config.yaml
activation: "squared_relu"
norm_eps: 1e-05
attn_scale: 0.177
tie_embeddings: true
parallel_block: false
init_std_up: 0.0591
init_std_down: 0.0591
optimizer: "soap_variant"
lr: 0.00976
grad_clip: 1.0
schedule: "wsd"
doc_mask: true
steps: 4900
dataset: "wikipedia_en"
Each number is 128 + 24 x the weight over its row's rms, rounded and kept within 0 to 255. Layers, rows and columns count from 0. Numbers have three digits each. The size before them is the row's rms in percent of the matrix's.

# layer 2 MLP up, 1024x256, rms 0.0591, rows 396-502, columns 192-255
100:153168107153111134128155079127127103123153138107139141090154144133093128136132157084163127093150141118186149114125135111149176128103143145143146119112133164123116135114154144134134115154154127
103:083103090149121112098105139148079122164163160145153129104134162140089095138144096116125140121141130123117105113115147132108118115117130175119112118120141151129180115174133108116161143116145128
093:133155133137127094124174159108122131101138139123082114131129121150168125156161110128090113129125128129127126094122160170106175138128134102114093124134128163137153145113158133073093131117137131
091:141085139125129099125155166123091068135157135116111118151126101139115154128137129094102113110149098159088121121106136119189145100127137149153121110099117113138148151129121104088153131134118110
122:123106130152170089142126121109145087169104119097116140100125142124129156127144142106085121119153138111114159112127133121174114092110136149102097160186107145137129175126135140200118109144114148
098:131123127113156101134144160160129113140111131157164080101112142141117159137133140143135138120114124149141147146104152133148112124124114095107101133159120122102179147113101141131119112150141111
115:103156151134082124094137117103138100127093152140109117152149119135124130122094103118160117082139061111098077098132136124135143134138154125092155076125131157165161110094137163144129173115120128
103:091126126115168115191125139105113168125141114171136106104171136110105161131117136099140139121136140189117090146111140147118136115141104132159107123123117133110084120143115103146140134122149112
093:142121093155147160116095106126148156144179132131149084110159096143138148159136164105136116144108103143187121137101138099174161104123137114180140163129134090165140129105087084129132104108073153
096:163070138103145140119107124152135100126112143097115108130121131119150143129105103100105154084137108097156141167089132169089133136122147122149126139096114173182105108145147144135121119126103112
090:107120151098103109201127128103168104131137123140136168129084116121123078143156146167080159166133154159155081114136106145154148141119151142125100093122170141129107173088169109106083153132114144
099:157101057112122139151097095117155100119098094156136149149068143116101141139111125133112153107122155158125135139143103114165129127136149150123114106128081122080115130126163089138129109159116111
098:128153134166157108184135134114182091132101122124141087121112151155170077142145123135152144113096100121127101126149110124116156111146128139139125125126160175144132161125146123113102136128184148
086:139132148105100173120126100104150137121135150112126099144157113135144164103154124087123186107089157110114121137150118101075115116154193139118131158168153126169131132082166108136095089123095156
095:130134110132116124138133107080123104145129112098107129157135096145133153171093113137139119148102150147093102097104139114158090131135111103144116166147105116099112165135158146113086114143131096
105:126133092181163127164159099109116145175091091157188122099107152088139132102113148111129140175116113152143133109135111114127089139102135126157129119128100094140160116160127109129154140143158104
096:122198129085120133124106169128130138148127115090133115132109140098115138131133099098102158175127130148127142133135100106157158107105127134106139118085129138117134149119142131116135155132114102
096:153132125133126093121140130103105135181140121128179118149115070136081149153103120113109071124112142105133124120143074145163123116135103136148092132151136109150116105125147131149115144110152145
094:129115112100150129126126153153081086157127107129108086136139122139158157129120149094149184100133153146141119127108130130124131137154118111125128134116117147111121133101103134165103119124108110
094:077145127103089140136116116120159070136135149123138151147131105093153121132173145083157159094124107154114121097154102084156120100165100115156097149118121100164161127130167147118108100122130110
097:123096133104111150139122120153139111138135122111135129154118080156108093084135115131164098127155108144145124108103115133127172092146107165086128140134151137143163105109151094150099151145134144
089:110157161133093142122161129109089113118106130135154133095121112127118169141145138125096148107136095079099125134146141119131115144134116135130118118104117126112125150138174138155122120135119140
101:117098142137144132117132113122107105122141141115105166124147092117137102163097127134145091155083107124181065179160159130103108124096102166106068147124134146134115154139125140121149118189142125
099:128076136120110137144117157146132131108140108144126167137120148100128124162153076147114138129176096169115127130127107130125116125121114140179093117128142113125146100104128120109102155153119155
101:121096092106130124150124135089108146106109104123110118114153123111163157163130178106168144071092120117124144131113110117205118111108102160124148116153132152111113105106148124102144127089146140
111:113137115107092137147149110142146127143142156138128139131123116039163166146176127126103129106088113150119131124115079118151153167127124116104094129124108166118150088131165081087167149115111104
089:070106098128128143160149135122149122130095147109115098075106080113100145143125153141132173134114158149155109109098131097113132083137125113133123122099173102145171108148102101121121107115122110
103:160136164124138128140129153123162157093142107134138133116148121141125110149111155110098098125132144156134131092132126107168127144103111155106143106088137120159125126077179141143123155129098106
103:096147133147118146160115097147126155136149116098114164139131140128109131142154147140135139139130124125175118148128123109119129152135147121125168141144162121164097096118127140148193119153127094
085:114101118098104123151149155116105139148112083168132123109098133085138122168079086136107126104123129174146140098118106103122136136135096149112112101125106098098124166129071104123118109161126103
095:131141146126126143116131089091132128118117149131123088128156136102174130095141137063102119094089121135085117097113140111119104181134144114078100092185119091088118131123102120139151126105126143
086:093147082155162148115141110104094107175199148137127080132092139142130149091140157146131137135128161164156146102140142115130127159109099121107125145159136120124132108142150156117156161123148138
100:113126089151140095144160142142102123166120144143141150099093144113166156120114169111134112125119085109140140134121103078114155129141125202112117137111092148080145125143130081165123147092110148
096:128107148130154137098117097153133124103120171136151123125129135123088113114152117130099093132125126102129161106128116098166146138145122135125119152116107117138102130137131150133106145137134149
102:108069172138193167112125122131140145097119148143098118153092122147163136155157108134112149108136151137134112139098137079132133111129124122080118132153118155152128160140088104094149155094127152
104:166122154125149114118114172144111176145068116178101099128125152125094166133143132099116135143130130106126080159118130118169143139134166110166108137135146099098148161154124140129114126139121107
090:123166129170134105136116123165106144132120138153121082116125133164119102147107160127084104106169143136071125133084120127123122160088134079167128134138152136136116138100129137094156119105143156
106:174157126094119140146074151132126180098143093109116138102103165129124117146160100136115181152103120100162131145116127082170129104091120106162118094160168148155098137156098107129131159128159120
092:120141142093136140151121120116154127102118128151113106140106080116159120126183169144090141145100129179133087115140143155112130098108183114169093086168131126137155137144118111156136181134117159
094:100150126171120145135129133137094113094184134156123108107102139161148149105108089148139151152066088155120102119101123138158182148112094119087097133085133137142149121127143099114150137112141192
093:138154084128150146137128106099107123141109138163166114126143120133076164149151135091108113160174128121130145106126131149109081152096102160144129102138127165124136148101130121132122139126151144
089:161131158157135145111112098118141112141108145153079140128114128120143142081119122121141149151128160143138113126098117112103141129136107183129105138111122085157129155203107164124161126101091150
086:084154150138103131166154133112140113099100126116148182151098134149123147146098141104107172181116143145090141112151175126162157089131126154134142086100135081095136126119157093121101145151138149
106:144164146125121106095128087132103094099173123109101111132160114166093118169143077137167138109116134088135105115160119139104125098135150123113133149178123104184107117111097153126136167104130106
099:128209111127124156066150122052121091101129165161135162141158100114080114092112105128135142131161128136116130118132115103100132161134125145098145161131146151137139099103124131161145122091149137
097:172161131172126127138106110151115101142150187108161137096138108133116108099158063168153105151103133121132116125122141116155169084103101152124145113124087098132129113128163088143109151137102127
099:099108128092160146164102142114143158117069155111141151133107100161135146137161132150148131101108128170164097136137149161137103128155136155137115124150147109132117124164139143120124128145129103
082:121128129142144173096116133139134172169114129126134110125095154158148173119154138133150154163077110179113091128141097141126132102122110138133104153115105105127103151152157086137101167154164107
103:116179138102144140104100158125165121107114136102129113118121114107108131145191135079122092143099106127120099109119163114122148137130147149126093096125152125109164087134173148125129167123127131
098:117129150172146125125176171125148172053155132116160128130135164144131140069097110167083113184081123168130117103154141143168117143104137115080132107098143115082150116193104120102130147144154146
096:100109122149131124157100102131124146143149134121089147129126166152124129132137116114112142140127150111149101160136152132097144130124154123115089126108086113121143133178159121129130124138123112
097:113156129129092115099128091100131106128111132119148123099146148111171126158097115146115136154099098130154114128149153077141158088077135104121114145103105102136111109170100132133094150162117182
094:142102113123150104137126081143098090134101120109110089128081114106114083150161137132136083127109158133113091094117127156140147129121094127133154138116111127087142118170162180130142162126125151
113:086132106149114148126151138097138090080134099155123158104116157108096151147113142137119108079135098157160102115101141107115093105158168141172098116143136131177117080129103141103162089126106138
092:108133110065116165131108139142152126171107111154159082117119178129101080109105110109088141101097140136126112148152165080158133133170096126178105107125163152141123184104118110166088191143114181
089:144144147138124101093129107098148137137122130142131102079122083154147132111153141094110114138092135129117097123136142111074112153169125115140138102112129086100120132123135131172083112160139112
096:141159114103160142141111128145121104094180113194162135089071126125163130114093125105139076144141135117090124105124109100115158132136126113115110129083171102107125137154120105178135134153085123
093:123091141115149110149145124128118123102120121112154127127146090114110087127137111135137124109109135174123142163120148162097109149126111190156133113128085170108123153166144113133137170123158157
104:143167128145124166152094148124183104137119136124122112191115107096150166137178115136094164166162104168153119139144158131145134165167122120150100111122163142094128098096123113151158139110142105
092:132155134144108160119169116131131170133132148133112155120124119146093124174099098158144090157154139171136136106128123119130114122117139113097146153129090120136164097098100097076152134125143124
100:113138137127190084153100135149135137140165155130142135144149127088083141155107128089132142152129132129149056125143114109131119113111112116125118145058149137115105128141112127135189137113127131
096:130130153137127170118104104112108167106091113152169155109127136159103131135186122118122156100156113076121096136175152166147090137115112126159093117143124100125153116081156124119093134169134142
114:124130162135138121180144108120110165145134071144152139152124101155113172103142146145151154107111114151138165160104097165151147116111131152144116128148142119136100163158142121103120138098137172
102:162147117094086117098149130106173191145131134121115146185120082130127142164139115151116178108126131152117117175099167133121122124120150192158151106115134129138095118150091131183110156104141136
105:159139098078088134121102172088170116155096130130132158139113097124100122147149126102134146098088147143145140157132116146140176145154132115089142097147146104124181166104128161175085104149108120
097:118092116104128162131118088139121162081103135130136108171102154117140123085138132138139149120145158159139146167154125145139166130149106112138128141090117153126125116116124138106099142145146099
121:118136154134121129150162116101125116142179153129134095115107133120126115112087124146126127129099162110138112138109141140135090116136135138155127095119149136132116146126170129147106146156072163
100:124121169137074115128127138121085122131104122124148140168152155119128158123119099128134132127126116114103126129086085120125154122139099120162101114134103110100140177135115136096110172153141139
094:160132118065099160132151141099113069148155160101127114145106123154130126104150085097119168129157120114106144132143145132112141115104105130102110131122130145124123124107163140158129115149077154
109:141128163124099142174125117164105080145098139121120114114120116100088104112156058099095106137096150168117124122154136125130106149155116135158166111093161131168126141127166114131159147114135169
096:153128133119122115171121142137190121124101120169124106115134071132098113111088125152119103127132115131123141140124103133116135139161095075115102103184108130123115117130161132180096164148121122
090:153115122101126132118086124118112105120138103099116141122145085161122149118097128130167127146152136135146152144121132121109140164155106145093113135142127070158169171129099141111129106098116083
102:138149144124074104125141127098119082117094151134145113139146151110106144119126156148107139149155104127128149135087150143147119125132177093116125117122157158146097130124135141163139150129137129
097:126157154100146098143150134073126110149116134106096142177127099153117090155154116126136141127178140145158048160154156129100177094083126133130130112105155120116143112155112119137042140124103111
099:115110149126132134159144118126117144123137133126089062114094110074142191151109119098138111139146141164119095146115123155159097133068131129105106108158085102135133102127135138130180121122120171
096:093149134151109136129124168122106159119119103118122165095129177146108179134045118107127124119142132116127102129058127138105136093063161161148132157148155137137179116139130139174155143157111130
097:139097133163156141163135103185107153119092109151090139086139183148106113135140131108093160099112144131165105116110136142137094109037143132184079150145132109146111156145136112079123096138095155
092:109131112107129116142099138115120114164123107096129121089111120143100141101126158095120138142145124140143113159150141098106132131116159132146142157144158129144105080099140138118127137099130172
112:095136168124109132159127128118114107123116144147175170099104177134095131117166121140167130163146132122110157124137127141181132142128155191117128095165127153151114139141135114158129160116093142
115:160135116175112100169106152161137124101136112103161145115159143084116145127139119156119129121110091131152106113142080153120094098121093091097108133140104108146117138114124174099114139151090121
112:124099157106165118112126111143125135157129128120136138133117093122144121107142164149159121133125132161148151143123112120133125127070132127146113153173153130154163160158153074103138163113137147
090:102112161131108118137128121112106149089098111137158143137109117142133104130136110121172108124089171158129116150121145105141141104149148113164107105142104155128116125137122090122129109126122112
116:128086123094079134142161112157118100108140152109142095173105164138142153128102081105120118149108164101104168139067142125097168155129125151126136133129120109109173157093116095156151164154169109
106:140144133142096112155089107105151132133090129077128142083140120130104120135108150098152108162155109107168115135145144114138133120138154122122086155112121116118127080094134126173087116134105141
114:140172102179126133142096117092144114090143112120157155120110128112092109077114088145104081132109102139069112119129132139145137124097115116126152145166109152145124147130119126083130062155119075
109:118134135154088133113093132168160107149140146129086171107092124129140143156090113110149111112132146108122156163123124106161150094121131137108124122138095133148149160153129112145140149130137092
104:131094136142137115102103166121105177132085148126159132127169118123161114096161128150106099138144152180156117128142120151122108104144160109129126135121116116162119125067182117133136116112114116
090:146160158157119170107144129066166109060102156086166115124139121116103144118138111145105116093143119121134146117147153123171087193116118115105074107140144189121124080160144098130161087138158135
094:152140147064118127107100141113117166122121119105084091124103121131121177151131126128137157115115119141123113092140133148127138102106132096125118127127113159120129069128094134159098112072125124
092:104124117171136120163205156093151142123129152130118093103130131081158128145127102106099133104100147116124124138136171108128121152142149144102111101108129158117122108100089117140126160139120118
087:136127120092119131117118146148101129144110139123104117180105157105137127111127124164128130081118174102124118098095162099135125103120185139090101131117076137120109104056111159156083162173112130
098:105141096145134130153156117113174159076123127123140095135095118154117174130150131100111166126114117131110174103142087116147166075112068116090127122131132141152166153106113131117111132148145134
108:106109146115145094131132118127119116176165108114171132142103130096101118142105157114155117124136165113116117141166123076168163096141144146099103147108131151159156167131129140084133114134130101
109:146096120106098074100133119141146147107120130085141123123111163107120126183126113113141124148147141170129095126082117165098127129107142143087130105135138144087108108150139093124156118127137113
094:116169169095104139140151130122138113143108188132056117097160124131135151130134119158113107089128132178123143123123103170184127134137126128149117169152156122165148147103136096138130139119137113
102:107133144123143116114101128105099130125099110133122134126133144105154148084162133101131135165151115139060134142124146143143106130202145161161119131081118128110139142137122094193102131132099102
097:147128122126081143129142116144185117059158117134096149105137117106109120140113124142142179115130105126131083167133110100112080128136159149154135157126144134162130131112130116135091076135080139
095:131116143105117100107120154108148123116102119069183070155139092112115098114107124113158162124090123111160069154134155097148127101100115145120098135131199104121137147121150112144122115094118137
100:151164125119116166165148133102190135108123142121128099148138122131164114106107154127111090088108147135139068130109097084102104126100119138127129147141126153137123117139138112126112112092181134
092:125131117153126149135131119094144106146155132117083121117121119148135162156083101099125148143144147136100087145157184099149122106086151185103125121130157112122151095103156152167103135138148136
106:157137130133172089153155128167131117139120150104103128141168110141104136111127103103153132092115140138108149109086128120156143122105106111132123159118187173150138153130119114126152123109104141
099:115071088122156143175124126113139116137066144124129104108138135147141138123132109098101136112156133104187127132096134151113113087159158113125124142122109160120099119135118114157119149106146146
091:158158155193136122134114129127105158131154154062160143110157185097114132160114148089114100135084102114112154173161136181150120118135132113116092161142102140100194140124130157145101087122120130
097:106131123150121120151078129151119163136134108190115129138161141136134112117171164114129096126132097104116092110128114144112166125133125093164110141124160168162107104157142131135113156140136146
099:121104102151118145117106119129168109071107137126132099141141120127116124110113113136119151098068156119156157082108146158085130118123140155129146113146087157120110149123122090155122139150140137
093:132140137138083183157133131149132143145127107086153096125144129157150151108112182124102138146100142143124126124097148131104126127084126144158146138113080054113138108130116156125154116112163122
077:121120110084091133160145143136117120096143132100114119099115093087125132152105122151138159125094117118097114146081126094140123127152161144125100112178088162153122132138143178157068077124126129
# layer 2 MLP down (transposed), 1024x256, rms 0.0591, rows 396-502, columns 192-255
102:160153149138153129136124144121091116110133117115131155121143125112143159170125109129119115114104107134062134112125112131130115142132109139144165114128128163140133138144140091084140083127137148
107:140147120143117156160119138121100128096168115157126117124122126115164116125117105141111134130105144128136123118100108141134130110116118131098136106119122132121159114127125114091176116160098079
105:123096168136049161125085120109116149100141136142114111126123133126146110135132120119138133145077123113139139139121090167163147131152117161117107150114124112124097127126124124127106120114096176
100:106144130075137134131105135134122154121156144173115128131134118158080112131094129133136119163095167133136147163082173132125107125131116145173144141142113144147113125138139136103130112164124145
117:122133095156124076116095108120136128128091134180126083107118178165169137142148103093109147129090127136129148118085168122147160129122125094140127132105127117107153082142049099090111164134104133
107:110098113120099138080124148109150123132113111114125097136094147148096116131137192123136122113118138153066110133123110153138165148094127175148155155148119133135127118123122108078111133147118154
109:124121109148153153155168089158137126100148150154094073145131124136051166144123115170131132121120136146125176105177126138111154130125079082123153148168130127153145138129142145152116149098132130
113:110096121150144158130146093116182097167109095167148129146078128073114115120080136162110116153131091149131144167136133120140085123142111173152167140112120125200126143139100126131113149113151137
101:130146148137137122134121087149053107104135087051139126134099099083134121166139098108119082116109142125113144117097112185105115117115121131078136174111128127152159087156130158118131146130072116
094:128114113129157092129133147100098121124123119095173124149129116154189142140108148123140124133159131119089130112121113128066115125146127132090120085140136102159127125113059166142158112094167114
094:086091125107136073149147119137181154124116111164144161153153130151144093141136137161130173152161129159070136156131113097126119120117118104095133152111120101141136146131161116137066080125136145
095:102179127143135143169104149093112125128148115139156121158143134092120157096137118142103111111184177155112150142128115117151092104149152124140166153124133142160133106163145159098119162150138134
105:123133140098148086178086086126138114134136156158162142127113142124152134159169115134142123096148134162147135147111082134154107134149126176103173150126132124084112101118122123138189096138145118
084:141082137133097114139132176128117137111134107118146139199145127165129095128109181123107182109133098137091145145131116140154126140109132161157132108103142102143139142141103110162139168157135110
102:105116101109126141124095119166115131163173132148080153159125175094114118119143167136128173137160120110092112059160131151112129137125098145117138099167168130122162109127107128130106150132140168
092:142110163092144146148089153094121113110175139140139117153145135116098096144167178150117177122149132142127138124162092109168149115135128146099141164119189163137092172129152166125156080123112125
107:117126151124147129149143126161130108119096151133110126163110146087122118131114143134119090155101117107116116148076127154154164097164131074132107117127140105126080161104110109147126156135102103
105:138151082111151143123135125146134118095121125143078132100120089172144183160099204116153126111127097095113116096093161139144097069085160160100188107162141119115111141151124112134145150113142119
094:136140114151133100128159143108161117112108137122145151133107111125089088097112169112111135143128136107100105153143141121143109108158132148121110111120113080098144141115147099137142106155116122
095:155182160098145155166126089087085129120109139131137122108106139180141147126127132105085176158170115130125091155140150133114117130087140157118134161130157113143133110108136116104091142122121150
086:150124131173128178096113114109092107123099122166133140102125130121182152064123119154150111133105076128162131121125173135115156159125105133128151123144116126113085114146149173123161137089121120
090:138167125140161136160150110139152131149078146126093146108123152128124121126138091074109119079170107178149128103147116098099138123128119147131151110144107116113107157130083160131146128148135154
100:115109128127124116105089117176124118141132095128151155102131130137172158179116113134105123133130124126147127131150108165151102134147129115173150112112151111108150085124087178123116148152120122
096:151125112153105104112167092164129103116108104110107119110170119139148085107136088077127133105120111175122113112129125142105133091180132182161117140114128127132126154123126176112103125125144129
095:140132140125107116113130130167100126142141161113089119119139131098120164084115142093132115141125136147164103131155130135133140162086155115087114121185124091103169132150082123158128156149160153
108:118160160151115162135115112157118091106088113119096136113140155128102103134125169159147150118128106147134144126144136137143085097102139137109106118113137169141156111111106161140118130087139133
089:114185149134152084110111138149115153091100120125138163116211143105162102170095136099134116148146145125114150108130116116134128140083145172132144164127083110131150106126165139126099110139143147
096:127120141100139088134152125113151135116121109118070132139098104148131064103130143124138152180150141106143113119149122120048105139130125142116142080138132110173126109156143131142102148124109131
100:113090121112135159142073143127128070169089109133141114130161132085139102100097129119107126163124094110143128158132163158123157152148179097126092129111143130142152124149116143112133130111083197
085:133125110138142122115125084115125100137150110111153132105112147136132122089128151132127133135141093128097093127110102139139139161127115114151111071106073119151122092128149098085122185080145095
101:108142156104114139147113102103123129150114184102110144131152085164114147096099148122136126096163115137104154097145150140123146135179121149179123143130123163147114104102151076137125151118146146
092:126129105177095125162147135128145136136114131137169111147152107146143092072116147120140098192198133083166131115125147128123150115147118183146118076143156149102113123113118139098122094140120128
106:112121165101130130143133093157113134131133162108116123115152132111152123145189121145127139144168130139155166106149134127106150108138154145147141133142177089105156148131145139143141135148132145
092:123136132147179128089101169170094142108115134122138140111159078106136143106117129114127140114140140152152110120198153081106179191137122138102116181094158142138089150143143161092120125073141140
100:139179135110133116131138114118148137143119139161121106147095163215092108143122133129096132167132102137130147132125114105163105153132135170167157151114143095112110121127130137149076112151142103
105:146128113061109129138151104133129158162136135158127116092146214125137160147144131128093138127114154104088131123156081099129136115134149130078093191112146150173132155131147121101133149142098144
094:125158124107143114080144097145163135152158156073102171111096136106139149173149066158146126126135122132131116105107096102100085110109121084186116165142141157091079193102101136111138128144128154
108:110133139104167150078145172155098135147130126161112124144086121137123154135129152111147138130152138090117086138112139098128127120114162137108126133192125148162115128125119186170138168148104140
105:139154115121135089128142148149095159122155151127141160146122122184148128135118117120099113094116121107142139184140187156117112160128133121127146115103130149109105115121143135137116122127154133
101:128155134092085126146128086148158148125110136113122107174153109152116111135119148119186118125093090131103137150093131162123116115107077154152173102141126138139120129099156167131105129169145128
101:104160114131100144133120118138127128121142125117144121118118147119162120144170145089126133124139143143141114115145136166156143108161159108149119137127131131107113138123114152167099167117174060
090:090126107128146187141161125122144122127162135145098140113119121164103171117140106154136113122112155148128133129166100122113113126140135128149171099132125155128119133117141146189147141167154111
092:101096146123144181158157126129099121185152115160159154138144123136150128147118072088110127136113138154112130121180079150112142160082093136145102127153142147134121132162090126136123092144128106
109:141147131139106108131121131157121110114112124171083104149103103109136175111124153104157129102103125089147124167110099153151107117126132168116135100114137134112133135151125120123124093159138111
101:121128098145096109156113142148148124171110148149176134106134149152142131090113132129111168148143143106131119114136192138133077136144137098106131123110152123159118144094113122122142135121107202
100:104145111143135124095131151100114133125153151135143137150110140119094104096100160114094083089074127181121125145179125093143135115162172124135128109129149152158113154103110126106126115131127146
095:130117130144128117149132163124147144118117120153156129102120137115134085132128111085093112153136142095143144127156147079118116150119109167089135167152162152164060109136139090090123140130101125
091:107142151136093130116126151129133137160140133119116079191155119143089135142079091113117103130115152109112131112162133072142119128148168129160125122136116114149110124147128156137140133148121126
105:145167115145108131125123134146087141150154140089157126105147123116115102107146147115079124130192110089133163153182141132152090093160096140127105141116097145099131134148153128110111110132183132
092:164129118111144113129132144159130102142130105132124075140156148126115167163139131134116099157105102161146115152092139115142092085134150153139110135147166151111142132125128130114117128136123116
095:127109152108152114124133094112089109122111157105162098064099139144135121120163099112133100110118121097124107101117132136154167118096116097098129138164125135117086161187100136126131111121105118
103:131101122161122149110116101102168096144143105106150144143122121117168136097134110112093158112120154090091179170156135135145125122169110155155150082118093139107134124157124126119093110147166148
088:107085150121115158132137142108101103143172134115122165126118119143169153143138120104140160153113118096079130129138119146130156116140126101131122161134138165161133121097083069157131125125140104
110:151158118120137100119126138148115152131120145143101148144131145119125144139108101115123122132069133158114081115132115131164175134140147159143093176155133179101157098151121127136149093116159084
084:146096140118124171138150135123099145148136121129135163138164088139088094140106062128158165147167133146144149146202127090117150101147108130111113142131144125098121188117140105168129121144114118
088:140141125133139122149126109107131173088059182137101126094090147101152134148127166151101128133137099104141085109086164150144130135148176096157134107123141144113136184132144145095144029144112109
098:129156137124093117104143110143081134108149162114129150155166140094127114118104121099133119145129141098142154112099093143165114105148135109122119156139098100130108125097139146125118115106169107
101:114130159104141147100140112097053125114129115138149147094130135214154089087114104117112098123122169091118136164119115137139164127165124156151158118129122103128143122124142141125129113054153154
104:129115113151144105130177104143127137133163167145124131136135117124122092100131142142177132091133142117121107162137186109125094192130129072114116123081137159162137145133129164179118102153146120
076:143141129126104147112126117107140136133103138153150103110154125140097130097107139167104122147169099129129140116100134159157156137133124126145149116129127137152164078126149128098179129092164119
096:154111102125093110131144107130143103179116138105142108095143111138129129154117131084087158155120124115134156114150104132102147175142136133129129145134127071109120105121142131139134169141170160
092:106155127130100117132139087121124120124096125113123155144137164095172115144133140152140106142059146142133164153166165123112143165134146117139110120145144138183136120104137137149103155161143181
113:145121138099152120128122107168134128131111101145111130156121120123128152147108147143101131160133104125136155136133141136084072145139110160116122105169126152149143110125153175104134091104123102
092:155107127145186087118151126156128123100101097121102138092162130134116112146154177136140087133111150154129128080123123130148126103127095145093095109111128168139138145112153118112142069157110130
103:076134106109120161135155095124141174112193110097118120134150125135119105110104101085185115109073114142130109138135142118149128154142123124144117111155108119135145077118119102125146139132121110
093:062149146114181147151101118134083149122112113093135121128144143140101156130141137135155105152155136114157131167199141137119162096110100117085128135146153093097148127126163141136149111078122162
098:156141154131137155123158132124122137142066129152086139121152152100135119159141112148108167145134145160114105118113109170100116060158106155167064150114142139139147149094150096157113165146123132
091:186149098124173128165123125154158079099114130141119128131137105142159140161171148160108124150136132158096176122111151135125133110130146159086161157113112166137112131157130141136143103145142111
089:121111092169136139135095168140104140171105131103127116129115153109186133098158182079150120121135134152118141101142192143113100145114121156114131122132106087114063141147142123120139119148135148
110:094146168141149164164158141114122142083132133101112143100115119146125142112144122102129133163140098130131133089134162140158154126155093139150148081110135094154113112091119099163146147088121131
099:122144111096134117143132136146090125166108102124139146132153112109153195144125152129091129064113128137151096106151131162053127128099134130142190148087125130153131137134127182145130130124145125
091:107135118105116164120115154105122149111075121103116082149149141095106127078120155107106168159146123084148120117099210149159147157111129129106144114137129103124069131127119127146088148120133115
104:149161103127171142156110089120187147137115115153143124099105156115150057129076125162137128128152145064123118120113112130106173093140139107147145133159160129115126110149124117122098151133099126
101:102110120154122091090131125124138094117126146110125138126123116100106128153197125121132108118129129150089101120142116133131123131129131098099156082125126135149142136130111122120126146102153091
092:095135145095125130112085146126148110186111159181146089128139159141110127161129107133080143109144119089126139152112122087147155115132158126128154148132132158121152108163128105117115127079111121
105:109103143161171124115140121114093114134146130128098116139086096148132167119107134096102132104123134138141066141127158108154132096155147111136090117125123120152110131151089116176149131093148107
099:153121131112098142163151137121123100158106132103117124100157119140115134132131141117096110126157156106124146127147159097109108094130165141176188105148147089124111099092128159139098165106130150
108:123156145111145149121149165101156163143146147132123109144114130087127129096090104111115113126112142131146164159131097128131142118159114140112101113137141138089111122113103101156187130140148099
106:096123152133144115143144120108126140131147111101100123153149163137150118129081162100092116113112149204177133160145117082120148101123168108172150168114089076152128104099167159091073124116112135
114:125116148137121125084095140098135119182109087150169126093141124116114148096170111140111156151114114128123110116101155096150113162129115141139137164154155148145149137146133099123133182154162134
110:137114125112146107151092112100083126119155123113123155114126152135121123131154122149075116152127109128120140117111171104137125151134113114118174098134135148113141129092113147124100110155140142
095:141148086153125113103134163103143136136171200138138091103110124132154107108100165130116097119127131116113124171159123103150131147124078120109141108137162135143163113147153155103134118107072123
108:120146177148076131128121144147117094138091109169160142172168130101114129157132097141090114123166083150145149123139128174173146125117134148152146130114149147133126151111142150130131132108112102
097:143135148144179140134126105134138138123111141101121068128119095101104119177135117152105113122120117149117107115121086155112109105150119170153118087135095134079123148131121084043143140153107142
102:127117164135144136130128150137140135134144145129104149143131093163121174085180110164139166188150072113117139153148104154153161142139133120117144165106140142172126127152139131171141124125147138
103:135140150132144145146149116094133138151084153134127107116135143146134117098130128137153161119116118114105082092147130164142134143166151102159097092146101119060079150119097117114120115099130144
097:093079115122083159159104126083129110156144125137145107185160131118116066101134152119138120125124114092106142161129134116110175109131153123097154124149128096115139150148107161158159155138137174
094:123156129129149107122151124115166095117120114101135152132142120127133105108148107134167118149143113159099101124127117102121132114138161128160118127129106074112132185094134174126169116069135157
100:146130147148157117068127167111144105097115086119153164129130168120178114149164077136122105166164149071106132157138139145103150131122124141134111156121126107148105080183135146154124108131124136
091:127125141107132144089105121073152114134144173126170108142154145143099100110151133188127173083131133124146137099122116127135115151150129136131134149110099131155125117124158132112142139133129135
102:151137126148158120103103158128133155127130154108157120078139123141107126138116151106143137098109133118147171137152122128167160107117124105114124106135126144143135092138136109146137145127149125
098:110147121150109096097179159159113135130156114153153130118085122120154129158124153119162081135120156093146069164121144101164101085122100134128153189170182130128113097150092071087130103095158152
094:075117154146101124096183137120114122094094148138154095128098102120122179158137140130122134154108130142093141104117149154114151133132123130116190141131093087100113090102127140135147112087119149
107:138156090113151153160103110132139157145190168127121132099129134100140164104160112121118173121117146220117127071138121104146136148138132146135160128170133128128180144127142153150149122092128139
096:137103133159131108148102141136130152088151073082151133153096094107132110141125142113138109137140120108118157125132110087111187117112161140105167104164140130126108093162150128129155107157099129
101:144120119151096108058123095087122130089141158147132133095151134116120131156189124154118122113102161089107134119133090153132143100160124135125088134124178094134190099145150141115150121114157124
091:152136123133103128173105098144113139126169141098160141131110091164157166104130189114182153105131148136076172134134102170117134121107155133088116112097121109124109159104100166125199105161122075
097:106140139170137159127145149117111129085117128146070157148119125154089147110153135120122142103145099114122111106142120124127161173172126133129160107131140201112072071107142131093142090144114151
100:142127112118155111122147081099150149141168128137102135132126117122147087090113112136130105143142174109095152113125100131093117091163164134138063141119124163100152105160110095151089143139148136
096:107146112118104131128135103092126143115123112097097111153130103139164165121144121178125137119131119168083193133142159099094150141123153123157146096138091110143130136153168116130096150165106101
110:106134088122157183118119135165172135161182107154112085107122131144163093121136155120120127120150162146085133083128139137164092094153126099145144108118121121143115101135123106121131125151085191
102:107144120185170148149160113122152159169171125115174073090084145112125123120089124122163127110111125134164133161148140071102098107124128142150099124142145129114149150143156115129112125170137148
092:114137127083131146114148144123121145124105142109075178124126110146142112145092080112143119150105123167099141151146113134095106105146127102157098127148122139164107147084098138165147157094162115
088:134110117081111088148142120102176144156095136126112090125118149100090138134133094137091155139137158164136096127101130125120102163143129138132090092124120099102111129132151118141139146144147118
105:141077113138121145139176077139120091115125124098145132120151104151149101124127110094127132132113140106131095148108110178119165142144152139145159078118151090131112097148121155154103140167121148
089:101105119111183134122082123105131153132156140141081141129162134141120126162100120121125105113124106137092184142102112103110099118082095113135106141176108182120141099136132101146091095166118139
078:145129146143091172143138139175124126136163105173130139153144121136125104113140179113159137101137140108130091124085152131150116144123165111109153111119129137163069112185133113162143119166143139